{"num_attention_heads": 4, "norm_eps": 1e-05, "qk_norm": false, "lr_head": 0.00495, "final_lr_fraction": 0.05, "train_tokens": 329000000}
Each number is 50 + 10 x the weight over its row's rms, rounded and kept within 0 to 99. Layers, rows and columns count from 0. The size before them is the row's rms in percent of the matrix's.

# down: layer 8 MLP down (transposed), 1024x256, rms 0.0876, rows 325-377, columns 0-63
# up: layer 8 MLP up, 1024x256, rms 0.163, rows 326-377, columns 0-63
down325 103:47 36 66 45 41 54 59 51 49 51 61 45 45 53 58 30 69 58 49 49 48 38 36 35 61 61 52 54 51 48 43 54 44 45 38 45 58 52 49 32 48 51 73 43 54 55 47 43 45 37 54 49 51 61 60 56 52 58 15 63 58 51 73 49
up326 096:33 58 44 49 28 40 34 56 53 52 52 53 58 57 50 44 53 44 55 70 51 58 58 55 36 50 50 47 62 48 56 41 40 59 42 41 27 51 47 51 38 51 48 54 33 57 49 42 48 57 54 38 53 50 64 67 50 34 55 54 61 54 41 52
down326 099:43 68 56 39 47 55 60 50 55 35 54 48 46 46 57 62 66 48 45 64 54 54 33 53 68 45 58 52 63 44 44 52 45 57 67 53 62 56 51 44 39 46 49 63 52 49 42 42 43 53 49 44 28 54 43 45 55 57 51 37 41 50 61 61
up327 100:20 37 45 48 55 54 52 55 60 63 33 59 44 62 45 39 55 38 61 48 54 60 51 52 44 61 46 45 50 62 68 39 44 28 63 50 53 62 36 28 62 45 55 54 59 53 39 60 62 67 40 32 59 54 62 57 51 60 52 37 39 37 59 42
down327 107:42 45 40 57 66 60 64 46 41 40 48 61 60 55 57 67 46 36 52 46 41 55 48 50 67 50 48 51 54 25 48 50 49 42 53 50 48 31 59 56 45 42 47 64 32 51 45 58 46 44 46 58 40 60 31 56 58 51 74 57 54 56 54 56
up328 103:53 60 50 51 49 48 17 71 52 43 47 35 37 57 45 67 45 35 47 53 57 49 64 54 45 51 47 48 63 52 35 45 48 43 44 54 48 52 46 64 49 45 73 54 59 50 52 50 57 36 43 54 50 54 54 49 64 59 53 62 53 57 53 49
down328 093:45 47 65 53 64 50 38 50 62 51 51 49 64 63 35 36 51 50 49 56 68 56 39 37 52 43 63 60 48 53 50 52 38 46 52 47 64 26 69 56 48 55 37 50 46 54 54 55 60 50 47 54 18 60 55 37 59 35 70 75 39 76 59 60
up329 103:52 51 42 43 49 56 41 58 61 60 49 57 58 61 51 51 43 55 37 67 54 30 41 68 58 45 45 55 24 42 56 49 32 53 54 52 51 62 44 34 56 52 44 54 39 60 39 60 58 38 40 51 52 45 49 65 56 44 52 51 36 44 64 39
down329 112:34 60 50 41 60 50 56 28 66 49 49 42 54 50 48 52 67 47 42 49 64 54 46 54 54 58 35 39 35 58 51 40 49 54 26 65 59 49 39 40 38 44 55 53 41 40 46 54 49 58 70 46 58 55 61 50 55 45 40 31 40 66 57 44
up330 099:38 63 59 56 63 34 58 50 61 59 53 55 43 47 44 46 58 43 40 33 41 43 62 35 55 50 59 52 59 51 54 52 60 34 46 44 49 40 44 58 28 57 47 49 50 63 31 79 52 61 59 61 63 39 49 41 34 62 55 42 48 60 41 55
down330 103:40 31 44 51 43 60 48 57 44 45 57 64 52 49 36 50 42 50 63 53 50 44 38 59 44 60 48 61 56 43 48 46 44 31 37 74 41 59 57 46 54 44 58 47 43 71 23 34 46 61 61 57 46 56 65 71 51 51 58 35 58 43 52 56
up331 097:47 43 63 53 50 47 54 44 35 60 45 48 54 42 67 58 51 51 39 47 39 52 46 58 44 45 49 53 38 59 57 51 47 53 33 59 56 37 47 48 39 51 48 41 55 44 69 41 73 50 74 69 54 50 65 56 61 55 72 49 67 65 39 57
down331 096:67 49 50 55 50 41 44 54 52 43 54 54 39 42 43 34 61 26 64 63 57 53 46 32 53 46 54 56 59 59 52 61 51 36 53 50 34 57 37 55 54 52 47 41 47 64 45 60 29 49 45 56 55 53 36 36 45 61 49 60 47 44 45 51
up332 106:66 42 42 67 64 48 50 46 47 61 38 38 47 51 47 39 42 55 50 62 45 52 53 60 40 49 46 61 44 60 45 66 53 65 59 37 51 50 68 49 60 45 43 44 55 47 58 32 61 47 59 49 51 52 55 61 46 48 55 47 70 61 30 57
down332 095:58 37 44 57 47 62 45 62 61 61 58 37 31 39 52 49 67 28 47 49 57 43 41 44 46 32 40 68 41 48 58 59 44 45 27 64 50 41 57 56 49 57 72 55 39 63 60 62 45 41 59 33 42 51 63 59 39 40 51 42 54 48 52 52
up333 087:46 45 78 54 53 53 50 42 52 56 57 50 61 68 46 68 37 49 55 44 38 59 41 40 49 44 29 66 52 53 57 57 48 44 37 44 47 49 57 51 42 41 39 61 48 38 64 52 55 39 39 48 50 43 47 49 55 43 68 73 48 60 63 42
down333 090:37 26 47 56 49 48 49 66 31 56 57 56 45 44 48 36 59 52 49 48 32 37 53 44 57 55 30 56 65 38 37 41 58 54 64 61 48 43 58 47 42 54 59 40 35 47 48 63 44 46 43 57 57 48 51 60 37 61 61 44 50 47 38 42
up334 099:37 37 32 55 48 35 52 46 66 60 48 41 54 51 67 57 45 50 56 49 42 39 54 59 34 68 47 44 42 45 54 53 34 54 21 57 59 39 64 56 36 53 40 37 49 49 51 40 50 44 44 71 60 45 32 56 68 55 47 58 57 67 57 69
down334 099:39 65 58 56 45 39 40 65 55 49 47 57 58 49 50 36 54 43 48 55 42 63 63 33 44 67 50 24 50 46 63 46 42 40 47 40 55 38 45 48 47 44 30 56 54 64 50 37 47 64 54 70 30 55 48 63 61 60 48 42 46 50 62 39
up335 101:47 60 37 43 59 59 45 58 53 53 58 50 37 57 39 48 76 60 52 50 58 70 44 51 58 39 36 61 35 60 36 40 50 42 65 51 47 41 42 45 62 46 46 57 49 41 53 65 39 65 45 52 59 56 55 51 71 58 55 44 28 60 50 50
down335 102:44 50 54 63 66 58 47 86 59 46 62 65 51 43 55 35 66 50 49 45 61 56 48 44 57 57 38 43 59 59 22 39 55 36 40 50 40 57 45 51 57 71 63 45 65 41 48 49 52 64 47 49 49 42 29 57 65 53 49 36 40 63 56 40
up336 103:53 39 46 46 50 45 31 60 35 42 44 42 63 59 45 61 64 69 53 38 66 54 48 48 55 37 32 62 53 57 58 58 37 53 51 45 18 51 45 51 27 49 51 46 55 60 36 67 56 44 52 57 49 56 68 45 58 37 53 39 54 56 54 54
down336 108:48 44 48 53 66 50 42 55 47 74 47 49 31 51 57 54 55 42 43 41 33 57 56 41 38 50 61 53 35 52 74 67 48 62 42 54 37 46 39 57 44 46 71 41 63 62 40 41 50 53 62 54 56 42 56 55 42 61 40 49 43 66 52 43
up337 103:46 53 54 59 42 47 41 55 47 59 44 45 35 31 50 61 63 55 51 62 54 55 64 56 55 77 66 43 46 58 46 69 43 34 59 42 58 57 41 60 44 49 71 39 43 69 66 39 48 35 57 48 66 39 37 37 67 55 52 33 42 65 55 52
down337 103:51 55 56 48 47 64 38 45 64 48 44 53 48 43 58 62 42 45 55 53 41 53 56 33 58 38 56 50 47 34 50 52 59 62 33 75 48 40 52 38 54 50 62 62 27 55 44 45 47 68 46 55 51 38 61 45 63 58 64 64 44 59 24 49
up338 090:62 42 58 42 50 44 39 45 53 55 52 59 56 32 53 25 41 42 58 44 62 58 58 51 45 78 59 61 25 46 50 44 45 40 52 63 60 56 49 44 34 51 52 54 42 64 48 27 45 45 43 61 54 45 71 39 36 62 36 45 63 47 32 52
down338 086:31 28 45 54 46 41 53 62 68 51 31 49 41 54 49 39 43 34 38 49 38 45 56 47 51 36 45 42 64 49 51 62 47 62 53 32 51 38 55 60 75 59 61 42 42 34 53 39 44 48 45 54 39 37 42 48 67 65 58 58 52 47 56 54
up339 102:51 56 46 53 38 57 41 37 32 38 47 34 50 57 64 48 37 48 69 50 47 58 50 46 34 45 72 61 42 62 54 58 36 55 61 55 43 26 53 27 59 25 54 60 54 49 64 67 37 60 52 33 46 50 70 67 48 55 53 43 52 63 30 61
down339 091:67 47 43 44 54 44 50 45 33 40 54 47 51 45 48 43 58 46 48 63 53 58 46 49 56 67 69 37 53 41 55 63 35 38 53 52 45 31 51 36 41 71 64 48 55 38 66 61 34 35 53 54 51 51 63 44 44 51 76 44 63 67 56 50
up340 104:74 65 56 55 49 59 53 67 63 47 53 40 47 49 42 55 62 40 49 43 51 41 44 26 67 61 48 37 56 45 45 48 66 44 42 46 48 44 45 43 73 58 52 57 60 53 38 42 59 30 59 56 30 57 71 49 42 37 67 47 52 66 45 44
down340 097:57 47 55 60 52 52 55 30 46 31 56 37 46 63 48 51 64 59 64 77 41 51 49 59 68 51 49 38 51 41 61 56 47 39 63 52 65 40 48 47 61 59 46 49 66 59 69 42 57 63 50 52 37 46 70 54 42 41 66 56 42 51 48 37
up341 090:54 65 42 48 58 49 60 54 52 67 43 35 54 42 56 43 30 51 36 47 58 35 47 55 68 48 46 54 59 55 34 52 54 60 45 50 55 50 45 50 54 49 46 54 43 35 54 46 34 45 41 50 60 46 36 37 57 53 48 51 24 48 61 35
down341 099:48 32 60 26 68 44 47 55 45 58 36 56 54 60 45 36 52 49 56 36 50 39 40 59 42 46 52 57 47 56 29 50 50 51 60 45 56 55 61 57 49 40 73 42 42 38 52 45 60 65 30 40 59 53 38 58 52 58 41 36 55 51 36 63
up342 089:53 56 52 52 53 57 53 45 31 64 51 59 59 55 67 55 43 50 56 68 54 45 45 52 34 51 57 62 49 61 64 29 52 38 40 64 48 50 63 46 59 38 70 58 47 48 43 49 37 46 68 42 53 59 54 51 40 31 37 59 53 60 46 41
down342 104:32 50 59 35 52 46 46 47 72 32 36 61 43 57 49 41 63 56 31 34 36 61 62 51 41 36 47 45 52 45 30 54 67 67 64 32 45 42 41 54 41 49 52 29 68 51 52 56 37 44 32 44 40 36 47 55 64 60 57 33 45 33 49 55
up343 101:56 52 53 61 38 45 63 65 63 41 51 53 62 44 60 45 59 62 43 53 66 55 50 61 50 47 49 52 47 58 52 50 70 63 46 49 54 58 50 41 55 45 60 36 55 55 35 39 56 50 64 51 62 41 63 52 47 47 63 63 36 51 53 33
down343 108:82 56 76 36 57 59 62 62 52 47 50 58 38 56 49 44 71 40 39 42 45 25 49 59 41 54 54 59 60 43 36 28 52 65 37 31 52 66 50 54 57 43 65 46 53 42 34 59 48 48 62 47 53 54 61 51 59 56 61 53 48 46 50 35
up344 099:49 59 41 45 47 61 51 49 54 60 46 59 47 48 69 38 49 56 49 45 31 56 50 54 52 51 58 48 38 43 53 47 52 61 58 42 42 65 29 33 44 34 43 69 71 37 50 47 58 47 50 41 61 36 61 52 41 47 60 51 56 53 50 29
down344 096:62 54 54 53 78 52 45 54 49 36 57 54 42 52 48 47 53 55 58 75 54 37 54 52 34 46 47 48 68 46 36 73 57 43 46 76 35 57 38 68 59 56 41 39 58 56 45 54 40 54 49 29 34 57 54 41 61 62 52 53 50 49 51 63
up345 102:64 31 54 63 54 39 48 55 26 42 40 67 49 49 57 51 39 48 41 43 50 44 49 63 49 54 49 47 30 53 58 39 49 73 44 47 39 50 57 59 39 55 38 63 56 41 45 46 52 42 48 52 61 48 41 58 42 57 41 38 45 40 47 54
down345 106:37 54 51 42 48 57 49 47 41 61 57 50 29 56 45 63 51 44 70 69 50 41 39 46 47 53 43 51 35 55 39 51 76 52 45 36 60 44 57 45 54 65 48 54 49 53 36 61 46 55 26 39 65 39 45 51 45 52 62 38 47 40 57 29
up346 108:26 55 59 62 52 35 44 48 45 45 32 59 57 56 70 56 40 39 52 36 38 38 52 42 34 62 35 45 43 58 52 48 53 42 64 42 37 44 24 64 41 37 51 52 42 62 38 53 60 35 63 61 47 42 48 38 37 53 46 52 60 54 54 33
down346 100:36 46 33 53 55 40 56 63 60 43 45 50 39 65 58 58 54 48 59 45 41 54 71 55 62 59 47 64 61 36 66 58 50 49 60 57 51 51 47 46 45 42 40 34 76 57 52 37 50 51 51 60 43 61 44 42 50 41 54 66 45 30 39 51
up347 099:57 44 37 46 28 31 45 28 69 50 51 37 46 53 54 42 42 55 58 46 44 60 29 40 55 54 40 57 40 50 51 38 69 39 62 42 56 55 54 46 52 35 45 56 45 43 53 65 44 68 53 54 52 50 49 63 62 48 42 41 71 55 58 50
down347 094:56 63 48 39 48 42 44 56 43 65 36 54 58 69 41 65 59 63 72 51 47 61 56 55 37 50 38 54 46 39 35 29 48 31 58 61 53 42 26 60 29 42 53 44 42 48 68 67 64 42 47 37 55 50 53 30 63 53 64 60 59 55 44 57
up348 102:47 61 41 46 61 52 50 39 38 40 31 57 41 73 46 43 53 58 41 44 51 48 67 67 60 42 38 54 28 42 39 68 48 54 61 47 49 44 51 36 59 57 44 65 35 42 28 45 63 55 51 38 38 58 56 48 47 56 63 85 62 59 30 62
down348 091:44 30 59 46 35 32 46 49 36 50 40 41 38 51 42 45 43 36 41 52 63 41 40 54 61 56 51 37 48 56 52 73 60 33 33 54 60 36 36 47 53 47 62 40 38 65 57 44 37 53 56 47 52 37 51 45 45 49 69 31 65 59 52 59
up349 105:63 62 64 63 44 37 51 56 46 30 42 48 63 42 46 46 39 27 51 45 32 56 47 47 38 62 51 60 49 57 49 58 70 41 34 72 34 49 55 53 52 52 53 37 48 63 42 38 34 45 63 56 51 54 57 49 48 35 58 53 42 60 51 45
down349 099:55 58 48 54 67 46 48 45 56 54 54 46 53 59 51 52 50 51 48 49 41 48 58 48 59 58 51 58 47 69 43 39 61 55 43 34 54 43 36 39 62 55 35 56 39 61 56 49 57 52 36 26 33 45 48 44 57 54 53 56 61 55 68 30
up350 101:35 49 44 57 42 58 51 50 27 41 43 58 48 40 60 47 34 38 47 46 51 54 43 54 42 30 46 54 53 37 55 49 55 61 52 48 48 43 67 52 60 58 43 53 55 69 48 47 57 62 63 46 41 47 44 59 30 43 55 57 46 42 51 68
down350 094:36 41 50 51 56 62 42 55 47 42 47 47 38 30 53 44 36 41 72 48 36 36 26 60 47 45 45 66 63 47 53 46 36 44 40 41 51 48 56 57 32 34 52 48 44 47 58 35 36 45 61 44 58 51 62 46 39 44 34 55 56 57 49 38
up351 112:57 46 60 66 59 59 65 54 61 51 62 48 49 48 42 46 61 49 42 48 47 51 59 54 57 34 39 51 48 42 58 49 51 51 62 61 50 43 42 61 47 53 56 58 47 55 39 45 56 22 52 52 34 56 38 44 60 38 68 26 32 59 57 46
down351 112:49 54 53 59 61 49 55 34 43 46 58 46 47 49 65 47 44 42 48 56 51 56 50 42 46 39 52 57 31 53 54 43 38 48 38 48 55 72 32 49 51 40 39 28 55 41 38 41 48 54 58 48 64 41 35 42 48 54 66 56 44 38 54 53
up352 100:60 48 59 49 56 58 49 63 41 49 39 32 46 70 63 53 38 38 44 47 41 45 50 56 56 41 45 42 49 39 54 52 57 58 60 65 55 68 39 45 67 53 27 41 61 59 46 43 65 52 49 54 44 50 53 51 33 48 68 46 54 58 51 38
down352 097:40 46 56 64 46 43 51 56 50 35 57 44 48 36 45 50 61 65 35 21 54 65 46 60 48 50 58 71 50 60 35 36 62 42 50 40 47 43 52 57 39 59 56 52 62 51 83 49 55 38 56 38 37 59 34 52 68 48 53 56 59 43 53 55
up353 096:74 50 58 35 36 33 56 43 46 58 51 54 62 40 52 62 53 39 39 41 35 59 72 48 51 50 48 41 47 56 55 49 57 48 50 41 49 66 49 39 42 36 60 44 48 57 38 50 42 64 65 43 54 54 53 54 60 63 52 34 69 49 40 44
down353 097:63 45 53 43 44 57 59 42 65 52 49 50 57 40 71 51 43 43 42 39 69 53 66 60 47 53 51 71 62 64 48 71 45 44 47 68 50 48 57 64 30 31 33 54 43 51 55 55 57 65 55 44 56 47 71 43 37 50 47 50 49 41 58 62
up354 103:32 53 47 60 50 49 65 46 59 55 32 61 39 73 58 57 33 59 55 34 60 58 47 44 40 57 35 42 49 34 58 47 51 53 51 45 54 46 51 51 62 54 39 57 50 45 44 61 36 44 37 50 43 52 32 48 61 58 61 36 57 37 67 63
down354 108:51 70 53 45 54 34 46 61 44 35 57 45 64 56 48 45 39 45 55 45 55 70 51 52 53 37 49 43 62 33 33 40 48 30 39 45 63 44 26 78 63 48 55 45 41 33 57 71 49 30 45 35 65 41 51 49 55 50 47 64 53 44 53 68
up355 106:36 47 61 28 46 52 59 38 41 35 39 50 64 51 42 54 54 52 34 60 58 42 42 57 52 34 34 36 47 50 56 57 48 46 51 48 60 42 50 52 42 52 61 60 32 39 64 52 60 47 54 50 49 53 52 58 59 59 56 65 56 59 57 70
down355 101:52 67 60 47 46 55 42 43 46 42 64 45 42 43 46 36 46 44 41 61 53 61 63 69 50 63 32 49 39 48 53 58 42 38 51 40 51 42 46 43 42 51 42 58 46 26 22 33 56 47 76 52 69 51 49 45 40 61 51 39 54 61 53 64
up356 101:69 63 52 49 46 65 55 26 46 46 38 45 55 47 52 45 53 51 58 32 36 54 47 27 39 48 52 47 33 44 64 56 61 34 43 50 27 59 59 58 53 70 58 30 29 57 50 42 66 69 65 55 49 52 55 58 51 54 45 54 51 62 47 51
down356 094:42 64 55 53 57 50 61 43 62 57 39 49 49 52 57 53 70 37 57 53 56 63 54 38 59 40 44 46 55 40 50 75 38 60 46 48 38 52 55 50 42 59 29 65 52 59 48 53 59 41 44 60 64 53 53 49 51 51 75 52 52 66 48 53
up357 100:47 45 60 46 26 37 63 75 48 40 58 44 37 64 31 38 36 52 49 43 62 36 48 51 55 64 57 58 34 55 59 61 57 70 57 35 73 44 56 38 37 52 48 46 51 61 63 58 58 38 57 59 48 33 48 61 70 32 69 45 67 63 49 41
down357 104:41 53 38 44 44 37 50 67 35 54 50 45 40 43 60 46 69 54 53 42 47 55 48 53 53 52 53 54 62 59 45 34 48 63 40 54 59 37 62 51 54 55 34 42 35 46 44 51 37 59 56 66 58 47 54 38 46 59 46 66 80 55 46 44
up358 098:59 33 61 45 55 40 72 36 46 56 51 51 38 56 53 52 26 54 55 41 59 49 57 37 45 44 48 39 52 39 64 43 52 47 87 61 55 50 55 40 51 57 36 57 49 63 48 49 54 45 79 63 43 60 46 46 65 45 35 35 58 59 47 43
down358 097:49 28 48 52 35 42 46 60 52 63 39 72 35 61 58 41 53 48 50 35 46 66 39 59 57 57 52 47 24 48 32 55 52 39 58 39 51 57 59 44 42 66 47 34 56 40 54 57 43 38 51 54 43 50 56 61 57 50 38 53 61 47 42 71
up359 102:52 36 54 54 54 43 47 52 42 62 45 37 42 30 49 50 32 26 44 39 52 57 69 57 32 42 58 57 39 48 64 68 61 49 52 61 47 46 51 49 66 46 53 49 43 44 48 30 46 49 47 62 68 31 41 44 57 41 40 71 34 71 65 52
down359 108:62 56 52 58 47 58 44 48 41 43 51 40 46 45 44 31 62 65 54 29 25 40 50 43 54 60 53 38 56 63 49 69 36 62 51 47 69 47 15 49 45 34 49 49 56 53 51 48 47 54 36 41 50 41 36 59 36 28 56 48 56 64 61 26
up360 096:67 42 59 57 48 44 41 34 51 78 56 38 57 49 63 17 45 36 51 51 45 60 54 50 55 64 75 55 56 65 49 46 57 51 50 45 45 68 43 48 45 49 53 49 58 51 54 52 61 55 52 36 71 49 42 36 60 56 48 55 58 61 42 55
down360 095:54 43 58 36 56 58 28 50 50 44 75 55 64 40 59 70 50 68 34 29 60 47 46 56 48 37 50 48 51 56 67 64 58 40 36 36 59 44 46 59 63 44 45 71 52 53 47 60 50 47 55 46 48 58 58 47 37 48 49 54 50 55 43 69
up361 100:34 36 58 66 31 54 55 48 55 47 59 49 65 68 62 59 67 57 51 40 51 41 37 49 56 54 27 49 46 49 54 42 40 48 41 60 65 56 54 64 39 39 46 66 48 60 38 43 53 54 44 50 53 38 55 52 47 50 31 46 52 61 45 53
down361 097:62 36 59 55 56 47 45 52 53 59 53 53 41 36 63 53 45 41 47 53 44 56 34 47 36 60 64 52 58 50 65 55 57 37 51 52 50 56 43 53 47 33 65 38 56 55 59 44 51 81 42 51 49 46 53 59 48 62 36 57 50 41 57 37
up362 098:55 49 52 70 58 47 47 58 56 35 45 40 41 58 61 62 52 38 82 48 37 54 54 53 56 48 46 47 53 31 52 58 53 49 46 57 68 40 46 52 32 51 69 57 67 37 49 54 39 43 61 46 28 48 46 67 52 54 41 53 43 48 51 42
down362 098:67 46 45 40 49 52 59 40 39 58 69 55 54 32 63 41 44 37 53 55 54 40 49 69 37 42 41 55 44 56 40 51 52 53 42 46 33 35 33 40 55 36 44 69 52 55 44 57 41 67 43 38 60 51 59 41 48 32 54 45 48 52 44 54
up363 105:47 42 29 51 48 56 51 33 38 49 64 60 35 48 42 45 39 43 36 54 56 60 48 66 59 60 58 80 54 42 78 35 57 59 50 47 40 45 53 47 60 42 36 54 50 42 38 58 62 32 63 44 58 50 63 66 62 60 48 40 66 56 48 46
down363 101:61 62 48 58 69 35 71 36 64 46 30 34 46 49 59 45 50 54 46 58 50 54 69 41 56 49 76 47 47 62 53 32 39 56 64 33 49 56 55 61 32 55 62 58 50 48 51 52 52 40 49 53 68 80 54 57 69 54 49 49 39 40 55 33
up364 094:37 42 41 57 44 42 51 51 42 58 52 53 63 56 57 55 52 50 42 52 56 47 22 36 37 43 51 63 46 49 56 50 49 46 50 45 43 51 56 41 51 46 45 59 42 60 55 47 49 56 58 55 39 54 61 50 52 46 55 55 54 53 51 42
down364 092:52 46 43 51 32 43 39 42 44 63 54 39 52 33 65 47 61 60 44 41 49 40 50 66 46 49 59 38 54 48 45 53 45 54 56 61 50 58 20 54 37 52 62 56 49 54 52 38 43 48 50 41 40 48 54 41 32 71 41 43 56 72 51 55
up365 104:43 30 36 44 54 74 66 53 42 49 52 71 51 55 50 47 48 33 64 56 41 61 50 58 44 55 64 56 33 53 62 49 56 65 55 55 53 57 43 54 44 46 48 59 50 59 55 47 67 57 53 50 57 53 57 45 56 62 56 42 34 59 43 64
down365 100:55 54 70 50 60 47 43 70 50 57 56 68 51 44 29 38 48 60 46 45 35 56 38 44 65 58 53 48 58 62 38 48 59 53 58 35 51 71 40 52 31 59 33 50 51 71 52 60 65 58 51 49 61 63 55 51 62 50 67 45 70 42 47 52
up366 105:49 48 47 49 37 24 64 49 65 52 49 51 59 66 57 57 52 57 72 50 54 43 41 64 50 50 50 47 57 47 54 53 34 42 52 48 61 35 48 45 50 55 47 48 52 36 39 76 59 51 12 55 54 58 59 49 61 40 70 50 46 43 49 71
down366 112:53 38 52 49 58 51 45 20 51 49 43 45 51 44 64 64 43 53 43 40 54 52 50 46 74 39 33 55 59 49 45 53 44 72 63 51 40 57 35 62 59 63 42 42 58 52 26 69 70 44 48 59 56 49 59 56 49 45 67 71 62 30 53 49
up367 101:54 46 47 44 34 64 33 53 66 43 49 62 57 50 70 75 29 53 52 56 35 59 58 56 55 45 75 58 43 56 55 54 67 34 43 44 50 50 39 59 49 45 56 69 47 41 54 48 50 56 56 63 52 56 55 29 54 41 47 68 60 42 42 32
down367 099:48 22 59 49 48 43 56 48 45 50 46 44 46 39 59 46 48 38 67 44 57 51 56 41 57 45 43 53 60 52 41 49 48 62 32 55 45 59 41 36 42 47 38 19 53 49 30 42 55 50 61 57 40 42 48 58 55 60 48 36 53 76 51 63
up368 094:50 46 59 50 45 56 51 65 51 60 57 50 73 43 54 33 40 48 42 53 48 31 31 66 46 60 64 65 72 43 42 36 48 50 67 57 57 46 57 65 55 48 50 58 50 50 51 45 61 57 53 52 37 47 60 50 49 61 51 42 42 43 45 53
down368 102:51 49 66 33 45 35 54 55 56 56 29 50 58 60 52 49 38 50 26 39 58 55 45 63 48 50 55 41 58 59 53 61 41 38 50 46 37 46 54 62 56 32 57 58 29 53 56 67 35 63 68 57 64 77 50 36 53 46 50 52 42 49 42 64
up369 103:54 50 57 48 50 65 32 59 56 63 51 52 35 44 38 70 47 50 44 40 66 57 51 56 36 61 39 41 50 77 51 26 59 30 60 42 58 46 35 65 49 57 31 51 39 44 48 62 61 60 48 47 49 51 30 65 69 59 54 58 49 60 34 64
down369 099:48 46 42 42 47 63 72 55 56 43 44 65 74 23 50 62 50 33 53 50 60 44 24 53 62 53 41 49 50 53 35 33 53 49 59 48 38 66 51 58 31 38 53 50 59 47 48 39 42 49 48 48 52 50 58 60 52 57 41 51 43 61 60 35
up370 105:64 47 73 64 35 43 43 61 45 53 60 54 55 32 53 44 53 53 38 47 49 70 68 36 61 56 39 38 48 54 62 60 52 54 59 26 67 54 38 44 46 46 47 50 47 41 49 44 43 63 53 38 45 50 63 40 51 51 53 47 73 24 48 56
down370 097:56 37 72 48 65 55 34 42 59 31 42 48 47 52 46 62 57 40 48 40 46 48 50 59 62 54 60 67 48 41 54 43 53 40 50 49 56 40 55 60 35 48 56 38 48 47 59 44 56 22 60 55 47 55 49 43 40 59 57 55 56 55 60 59
up371 104:51 68 47 39 61 49 51 58 48 54 58 54 36 64 39 38 49 50 67 52 64 30 66 33 47 61 69 56 58 52 37 57 54 39 45 52 61 54 64 53 62 55 50 31 36 42 43 51 59 54 38 51 61 65 35 63 62 58 66 70 35 34 44 43
down371 093:48 56 31 46 42 47 60 69 43 42 28 45 67 52 56 47 35 64 53 52 38 51 64 28 62 63 40 50 50 46 55 43 48 63 46 46 55 44 52 49 41 53 43 41 39 52 38 47 64 58 54 78 51 47 41 57 37 57 61 43 63 46 57 52
up372 098:36 55 47 50 47 44 53 65 41 51 56 43 58 67 49 64 41 48 42 58 47 57 46 42 62 49 51 58 53 42 63 33 44 47 57 35 40 32 36 48 45 50 41 56 49 27 32 52 53 60 54 45 67 43 50 48 65 41 60 41 40 55 63 49
down372 102:46 48 42 33 51 62 61 33 52 48 67 47 50 45 35 50 45 49 50 54 77 30 43 57 41 41 38 43 57 61 39 47 52 45 64 59 39 47 51 53 47 46 42 50 53 50 45 81 49 48 55 55 37 49 36 41 64 46 45 51 63 50 54 60
up373 094:55 51 42 52 49 47 51 50 42 41 60 57 54 57 44 55 48 56 46 52 59 39 67 43 68 42 75 63 56 62 50 37 53 76 61 50 42 53 65 43 40 58 32 49 58 37 56 64 37 40 51 47 54 46 30 49 57 41 54 69 44 53 49 61
down373 103:67 51 55 46 43 50 50 48 35 55 67 61 48 50 67 50 51 50 57 52 50 47 44 41 54 54 47 67 45 59 55 47 55 57 64 44 60 56 55 55 49 46 52 49 36 71 56 70 52 55 45 50 46 46 31 63 36 55 58 63 49 44 48 49
up374 099:53 31 44 58 65 65 42 55 51 42 40 47 44 49 60 45 42 50 43 54 70 54 70 69 45 62 53 55 49 60 38 62 52 49 60 33 52 32 58 45 55 54 47 42 44 55 62 46 59 39 43 41 46 37 55 44 50 59 59 50 46 46 50 49
down374 092:46 46 40 58 21 39 52 62 52 46 37 43 60 37 44 64 45 49 42 45 31 54 31 43 53 47 54 50 50 50 41 50 40 46 34 47 57 41 54 50 31 47 47 62 44 52 40 39 44 55 37 40 54 53 56 57 42 61 41 41 45 63 41 39
up375 109:58 68 43 49 58 54 56 67 46 52 50 56 52 49 59 62 56 36 81 55 53 67 49 57 43 60 53 59 47 50 57 37 48 48 65 51 33 45 43 61 36 46 53 40 41 43 49 59 55 46 52 52 48 46 66 30 58 37 58 65 54 57 62 59
down375 117:46 58 73 72 48 48 58 48 52 56 69 57 59 43 54 41 52 39 59 50 51 56 33 54 38 57 54 55 40 49 50 52 38 61 45 49 54 53 56 62 30 50 32 34 41 53 50 48 59 49 50 65 50 52 60 44 48 46 55 29 58 68 54 58
up376 090:50 54 49 39 30 47 47 42 47 43 51 68 25 53 55 60 62 33 52 63 40 50 27 48 59 61 50 47 37 40 61 69 56 53 59 49 64 53 41 43 58 44 44 46 55 49 66 34 57 52 47 60 49 55 47 46 56 44 38 49 50 51 43 30
down376 096:56 24 54 49 68 62 49 51 41 61 51 32 71 36 65 56 53 54 46 21 61 58 65 53 60 31 39 44 57 57 46 37 56 47 34 51 56 41 39 52 40 40 46 74 39 47 55 48 45 63 57 48 50 57 58 51 52 53 70 48 44 54 63 66
up377 097:46 46 59 51 55 56 62 43 42 45 62 61 60 37 46 57 35 39 48 62 57 68 41 56 31 42 62 55 43 66 41 48 49 57 36 30 45 47 46 47 55 45 56 43 49 58 55 43 51 53 69 48 63 37 50 35 43 51 69 43 61 47 61 41
down377 095:55 48 50 48 54 73 44 29 60 63 45 52 40 53 43 30 48 51 57 75 56 35 36 44 56 49 52 67 20 56 40 40 52 73 70 44 38 52 73 55 37 67 35 45 43 42 58 46 49 46 53 50 37 59 48 48 60 56 60 45 46 53 55 58